config.toml
head_dim = 32
norm_eps = 1e-07
rope_fraction = 0.5
qk_norm = true
parallel_block = false
init_std_up = 0.0333
lr_head = 0.00928
decay_fraction = 0.566
decay_shape = "linear"
batch_tokens = 65536
seq_len = 256
Each number is 128 + 32 x the weight over its row's rms, rounded and kept within 0 to 255. Layers, rows and columns count from 0. The size above them is the row's rms in percent of the matrix's.

# layer 2 attention value, 224x224, rms 0.188, rows 172-223, columns 0-55
size [113 104 109 111 102 108 106 107 100 100 109 116 107 109 109 106 111 110 107 107 104  97  95  91  98  92  94  91  96  90  93  99  99 103  97  92  96  97  87  96 100  92 100  92 103  91 101  99  93 101  92 101]
[[ 97  96 129 161 107 143 166 133 176 139 105 180 108 103 131 176 114 115 133 149 156 168 154 184 106 115  97 123 136 149 204 151 127 159 135 119 133 112 149 134 102  78 148 116 140 188 153 159 109 106 146 140 148 181 113 151]
 [131 110 128  77  59 115 116 129 186 139 142  70 153 111 120 130 111 145  80 124 157  92  74 138 130 189 136 177 150 134 127 106 123 137 161 143 146  86 188  65 100 157 105 107 153 116 114 122 116  93 175 133 191 148 143  78]
 [163 107 105 134 118  96 147  92 116 143 136  87  76  82 138 114 138  90  82 114 124 126 104 133 146 148 171 163 170 122 116  56 201 108 110 126 148 166  56  68 116 133 140 149 143 143  98 152 138  88 165  93 146 163  61 102]
 [146 106  93 138 156 136  75 168 154  88 165 142 106 132 128 147  90 158 137 151 163 128 171 101 129 117 138 142  67 117 105 109 127 141 135 125 169 118 102 125 139 163 100 139 160 102 124 115 119 121 147 113 109 131 143 125]
 [163 193 101 160 159 135 112  79 119  73 122 170 144 193 105 194 149 109 140 131 185 153 133 134 123 155 112 101 155 152 149 115 135  32 156 130 130 135 129 117 174  94 145 133 149 101 132  98 130 171 105 126 168  85  94  97]
 [ 74 167 143  92 124 167 147 172 138 169  84 153  97 102 107 104  97 161 116  83 123 180  93 136  83 156 119 120  93 115 137 120 109 137  78 107 152 133 162 117 107  93 144 119 125 173 130 123  90  80 197 146  83 207 152  91]
 [ 88  78 172  64 126 108 174 174 162  70 149 146 114 197 160 158 119 138  97  83  76  93 152 137  93  51 192 157 180 201 125 109 145 152 119 134 116  90  90 149 117 168 180 142  68 150  83 123 112  94 125 110  99 114  95 139]
 [162 126 112 119 143 141 135 118 101 141 139 140  94  74 150 132 110 103  77 161 126 125 136 124 137 126 170 133  84 133  92 107  53 112 104 155 160 125 145 112 165 147  75 155 139 109 144  78 124 151  36 137 115  93 183 140]
 [143 167 104 116 133 141 203 133 116 101 163 155 161 113 158 115  84 160 180 139 125 117  93  75 105 119 159 142 104 114 171 145 144 116 107 135 134  63 109 159 143 120  76 182  41 140  97 148  85 134  92 100 140 178 118  95]
 [116 104 126 149 112 142 118 202 137 168  89 144 121 142 102 161 152  98 159  88 133  21 126  60 140  84 155 114  74  88 126 160 141 127 101 105  93 220  97 115  86 146  66 152  93 167  75 107 114 147 140 143 127 181 137 132]
 [173 112  53  63 135 133 124 186 134 142  65 144  81 122 118 148 167 131  57 126 145 117 104 168 176 118 159 131 111 147 208 108 172 127 106 133 126 112 111  98 136 240  98 150 137 138  90 195 120 135 138 102 140 155  58  98]
 [155 186 244 149 108 106 102 120 160 154 147 171 125 104 123 142 168 133 124  87 151 152 137 132 145 127 129 188  99 159 178 103 146 131  57 115 105 100 128 131 138 166 105 152 162  81 181 116 128 140 105 113 107 100 201 144]
 [102  76  79  75 130 107 165 188 131 170 169 114 137 185 166 126 149 166 148 151 122 116 226 174 148  80  81 131 148 149 109  96 123 133 197 151 119  80  38 151 105 131 138 112 136 105 169 121 147 169  81 190 190 123 110 106]
 [168 135 182 144  85 120  73 146 128 146 115 116 122 104 115 138  57 162 132 124 159 112  96 159 149  61 107 126 178 112 125  92 144 122 117 133 116 100  94 188 190 139 136 163  99 135 102 148 114 136 141 121 159 115 109  88]
 [110  89 152 184 186 151 133 178 158  94 167 144 185 111 158 145 110 165 109 133 147 150 218 111 111 115 194 160 147 143 154 116 109 144 158 135 108 100 148 175 136 117 175  70 114  70  36 124 180  99 119 103 114 132  63 147]
 [133 143 144  47 183 189  88 183 126 110 142 161 111 132 143  26 115 140 176  88 158  90 123 106  88 168 157 131 152 166 138 101 131 114 122 120 103  96 114 117 153 104  84 155 180 156 102 183 120 146 120 108  80 116  96 159]
 [119 133 118 120 157 159 109 117 214  53 142 133 121 157 179 102 104 141 156 166 144 110 135 134 142 127 168 131 175 153 124 128 121 150 116 125  98  73  73 170 124 164  95 118 184 148  99 131 162 144  94  88 126 111 169 112]
 [121 112 110 131  90  95 161 119 140 200 155  24  89 139 126  95 110 167 169  97 115 152 156 137 112  97 122 130 163 170 116 176 116 111 137 126 124 166 151 119 163 175 155 147 137 150 104  65  92  82 108 144 117 177 137 165]
 [161 167  72 124 138  87 123  99 166 144  87  89 112 107 131 151  96 170 117 197 123 119 132 182 132 154 142 107 183 140 174 121 158 133  69  73  88 195 183 113  68 121  90 157 147 135 181  90 149 128 108 171 109  98 146  88]
 [101 139 114  91 157 171 133 104 176 128 132 141 130 113 112  66 161 112 125 104  86  94 126 107 160 109  68 144 137 153 166  79 101 135 136 154 105  66 107 174 100  75 128 119 163 136  73 147 133 177  93 143 177 118 155 109]
 [130 127 159 116 120  69 196 158 157 123 143 130 153 120 118 114 138 117 134 157  97 156 191 133 138 160  85 123 140 125  79 179 225 139 162 112 161 138 133 157 123  63 165  91 136 133 155  67 134 112 108 145 153  87 145  78]
 [103 129 184  95  84 169 111 105  98 149 141  81 108 128 145 123 129 151 141 228 129  95  56 124 130 131 103 138 121 133 142  96 191 138 132 139  98 113 127 190 111  92 174 183 112 144 198 169 171 145 141 110 116 163 147 125]
 [103 141 134 131 179 128 117 101 136  99 161  86  83 141 145 131 144  73 162 129 165 170  94 166 142 134 136 130 104 129 174  72  78  95 167 128 105  88 130 155 103 188  80 105 124  99 176  91 163 144 186  91 116  77 144 164]
 [143 137 171 211  78 126 129 121 103  93 139 149 134 120 187 117 152 117 131 123 115 127  82 128 159 156 107 156 122 149  84 107 171 141  35  86 137 192 129 138 131 134 150 168 156 107 132 137 159 145 204 196 139 155 163 142]
 [104 119 108 115 197 192  98 157 133 131 156 183 127 143 122  61  85 138 139  82  95 104 138  93 164 157 176 111 119 158  83 133 187  99 140 151 139  96 115 132 168 123 158 130 120 128 130  79 130  52 130 117 124 126 150 162]
 [133  94 164 143  93 143  81  73 140 131 110 100 153 113 120 142 100 133 147 120 132  70 117  74 103 122 134  72 143 144 149 119 121 175 186 220 135 178 162 157  69 125 156 134 141 132 117 148 106 155 105 118  85 135  88 120]
 [ 92  90 150 144 153 143 122 145  36 146  96  99 101  82 147  96 118 113 104 144 169 158 142  98 152 138 158 157 178  56 116 127 155 101 103 115 109 172 142  77  98  90 225 134 132 126 102 222 107 103 154 115 141 163 103 169]
 [121 119 127  79 142 114 137 101 113 173  84  95 191 157 139 128  79 171 124 137 146 172  64 140 175 102 112 109 155 134 161 148 171 105 161 168 178 115 154 165 110  85 141 147 133 139 159 194 181  75 145 149 130  92 110 114]
 [171  94  89  96 161 151 143 125 161  97 134 158 143 117 141 185 105 124 107  83 110 116 118  97 120 106 126  54  75 115  99 177 150 129 154  52 122  77 105 150 199 181 124 149 136 139  92 164 165 117 157 137 214 135 149 109]
 [ 99 140  66 154  82 125 115 138 161 118 120 130 199 120 138 126 152 124 108 101  44  48 165 102 114 173 188 140 139 182  79 119 123  99  85 123 114 123  91 165 120 137 168 191 112 128 155 123 142 116 115 156 136 134  95 114]
 [150 102 176 157 125  62 127 167 110 124  94 123  82 170 137  72 144 123 162 153 148 182 132 108  60 154 104 118 132 128 136 157  92 126 169 125 119 119 133  73 173 153  99 123 138 117 110 106 108 138 143 204  92 166  90 151]
 [184 137 126 126 143 148 116 153 137  89 110 176 123  68 124 107 135 138 115 137 135  97 224 155  73 111 165  92 191 150 122 139 119 151 112 168 134  75  59 140 106  99 162 130 160 103  80 118 138 175 167  89 179 158  43 102]
 [175 136 145 109  91 166 147 188 163 186  95  63 161  64 126 168 150 132  70 147 115 117  99  85  73 108 115 102 105  82 124  83 156 126 134  98  74  63  98 135 121 120 188 130 103 136 131 130  68  96 166 117 163 118 111 118]
 [116 134 175 100 115 131 109 169  94 103 154 113  95 117 101 106 123 198 104 151 167 127 134 131 122 139 162  87  92  90 118 116 155 154 189 118  83 124  80 191 132 103 150 129 146  70 169 167 172 119 109  88 173 132 156 143]
 [140 107 153 107 152 159 113 125 203 122 135  91 199 115 182 118 116 130 150 103 101 127  74  97 138 145 131 154 136 226  98 102 126 187 151 162 173 121 158 155 198 142 120 106 120  95 161 166 124 116 186 201 147 104 117 120]
 [102 199 126  96 143 154 126  91 124 152 124 167  70 137 121  81 144 133 162 133 169 125 115 124 147 154 122 127 119 143 116 163 112 123 176 120 136 133 156 121  98  90 195 119 147 118 136 135 163 179 142 111  97 112 104 123]
 [130 166 116 149 114  91  81 133 155 138 138 111 151  97 122 143 134 126 165 146 125 120 118 157 125  96 181 141 155 159  92 177 173 130 113 113  63 141 132  64 121 113  81 136 106 178 133 127 139  66 154 137  62 116  93  71]
 [102 170 134  88 116 103  82 147 126 140 123 236  99 132 157  89 165 139  76  98 120 124 124  86  79 132 157 135 140 113 175 143  77 115 124 163  68 174 107 109 161 166 148 128 155  86  54 115  90 163 114 100 161 197  68 145]
 [186 107  89 143 207 193  91 159  80 163 180 152 156 121 142 147 120 117 149 131 137 133 157 120 152 150 128 192 177  46 156 136 166 114 118 148  92  94 147 103  68  86  90 110  87 185  98 137 118 111 135 100 128 120 128  49]
 [142 133  86 143 178 101  87  79 140 104 116  92 143  95 139 156 151 128 160 119 159 208 108 173 141 130 163 156 148  97 107 113 153 141  79 190 102 104 153 144 132  98 131 102 104 148  97 149 124 126  98 131 114 157 122 121]
 [131 118 137 165 131 103 155 168  93 117 122 139 127  52  51 145 101 115 106 154 122 143  95 118  93 166 160 113 135 147 114 107 119  95 111 148 170  85 102 144 126 116 163  85  99 130  67 135  77 142 101 154 132 162 154 163]
 [ 88 119 101  85  71 156 108 136 146 116 168 109 135  51 130  95  88 107 122  56 113 156 114 167 181 153 131 146 103 115 133 125 125 141  90 114 147 163 102 163  49 103  73 118 204 132 145 106 134  71 120 120  81 101 145 169]
 [102 127 131 125 146 194 106  72  81 143 174  45 125 118 117  97 114 142 163 169  93  91  86 107 178 130  93 142 120 147 118 121 115 158 185 127 113 103  69 133 102 113 102 183 171  93 141 111  75 131 139 120 116 150  79  81]
 [129 125 173 135 121 124 135 177 108 148 158 150 174 104 134 142 112 126 111 106 141 151 147 110  94 166 156  92 122  82  77 151 141  79  93  41  71 126 170  94 167 161  76 107 139 122  93 110 126 186 116 114 125  96 144 146]
 [174 153 137 154 118  90 144 118 167 119 141 113 140 127 121 202 120  99 135 144 222 119 126 181 151  98 187 178 108 132 179  98 102 104 131  94 120 128 110 124  93 133 132 121 162  97  85 120 165  99  79 112  61 159 102 164]
 [135  85 107 158 169 174 112 146  81 128 105 145 189  82 103 172 139 123 157 103 114 156  77 101 163 134 109 113 144 131 159 118  76 154 150 130  94 145 115 128 125  73 163 159 125 143 121 151  85 107 131 149 165 127 109 120]
 [106 147 146 127 108 114 127 134 121 153  86 110 109 105  93 120 163 136 125 158 198  74 108 103  51  97 111 133  98  75 157 119 173 175 105 142 117 108 192 149  80 141  89 207 141 149 114 204  97 123 118  42 145 127 109 105]
 [ 54 154 119 102 185 129 157 138  65 142 161  62 154 135  91 145  87 120  57 116 164 137 166  98 177 152 112  91 166 125 115 112 123  76  81 150 128 112 108 148  77  91 115 110 101 146 143  87 133  77 166 117 120 111 137 106]
 [ 98 129 135  72 100 103 135 124 102 121 158 134 121 108 124 220 124 142 151 154  95  66 149 112 137 148 124 109 138 169 170 151 113 157 139  78 122  95  76 137  86 100  99 154 155  95 183 145  95 145 121  82  95  79  86 145]
 [127 120 153 147  55 160 193 100 150 189  94  74 148 106  80 170  95 115  97 155 117 129 116 120 206  71 163 118 160  71 173 111 124 216 115  81 122 187 143 159  13  96  75 132 136 124 111 129 128 134 114 123 103 131 109  58]
 [ 89 158 158 143 124 137 136 116 121  63 126  61 181 109 114 160 173 134 148 123 130 162 148 165 127  53 132  63 127 134 154 116 132  73 108 140  74 110 109 154 196 215 128  95  98 120 115 197 172 114  93 161 122 198  86 144]
 [117 183 123 125 186 119  72 149  90 109 189  88 189 173 156  74 129 113 132  68 129 134 154  82 108 172 136 132 161  87 112 167 107 154  51 137 175  97 107 101 107 116 105 136  92 178 109 145 157 110  94 172  85  96  88  87]]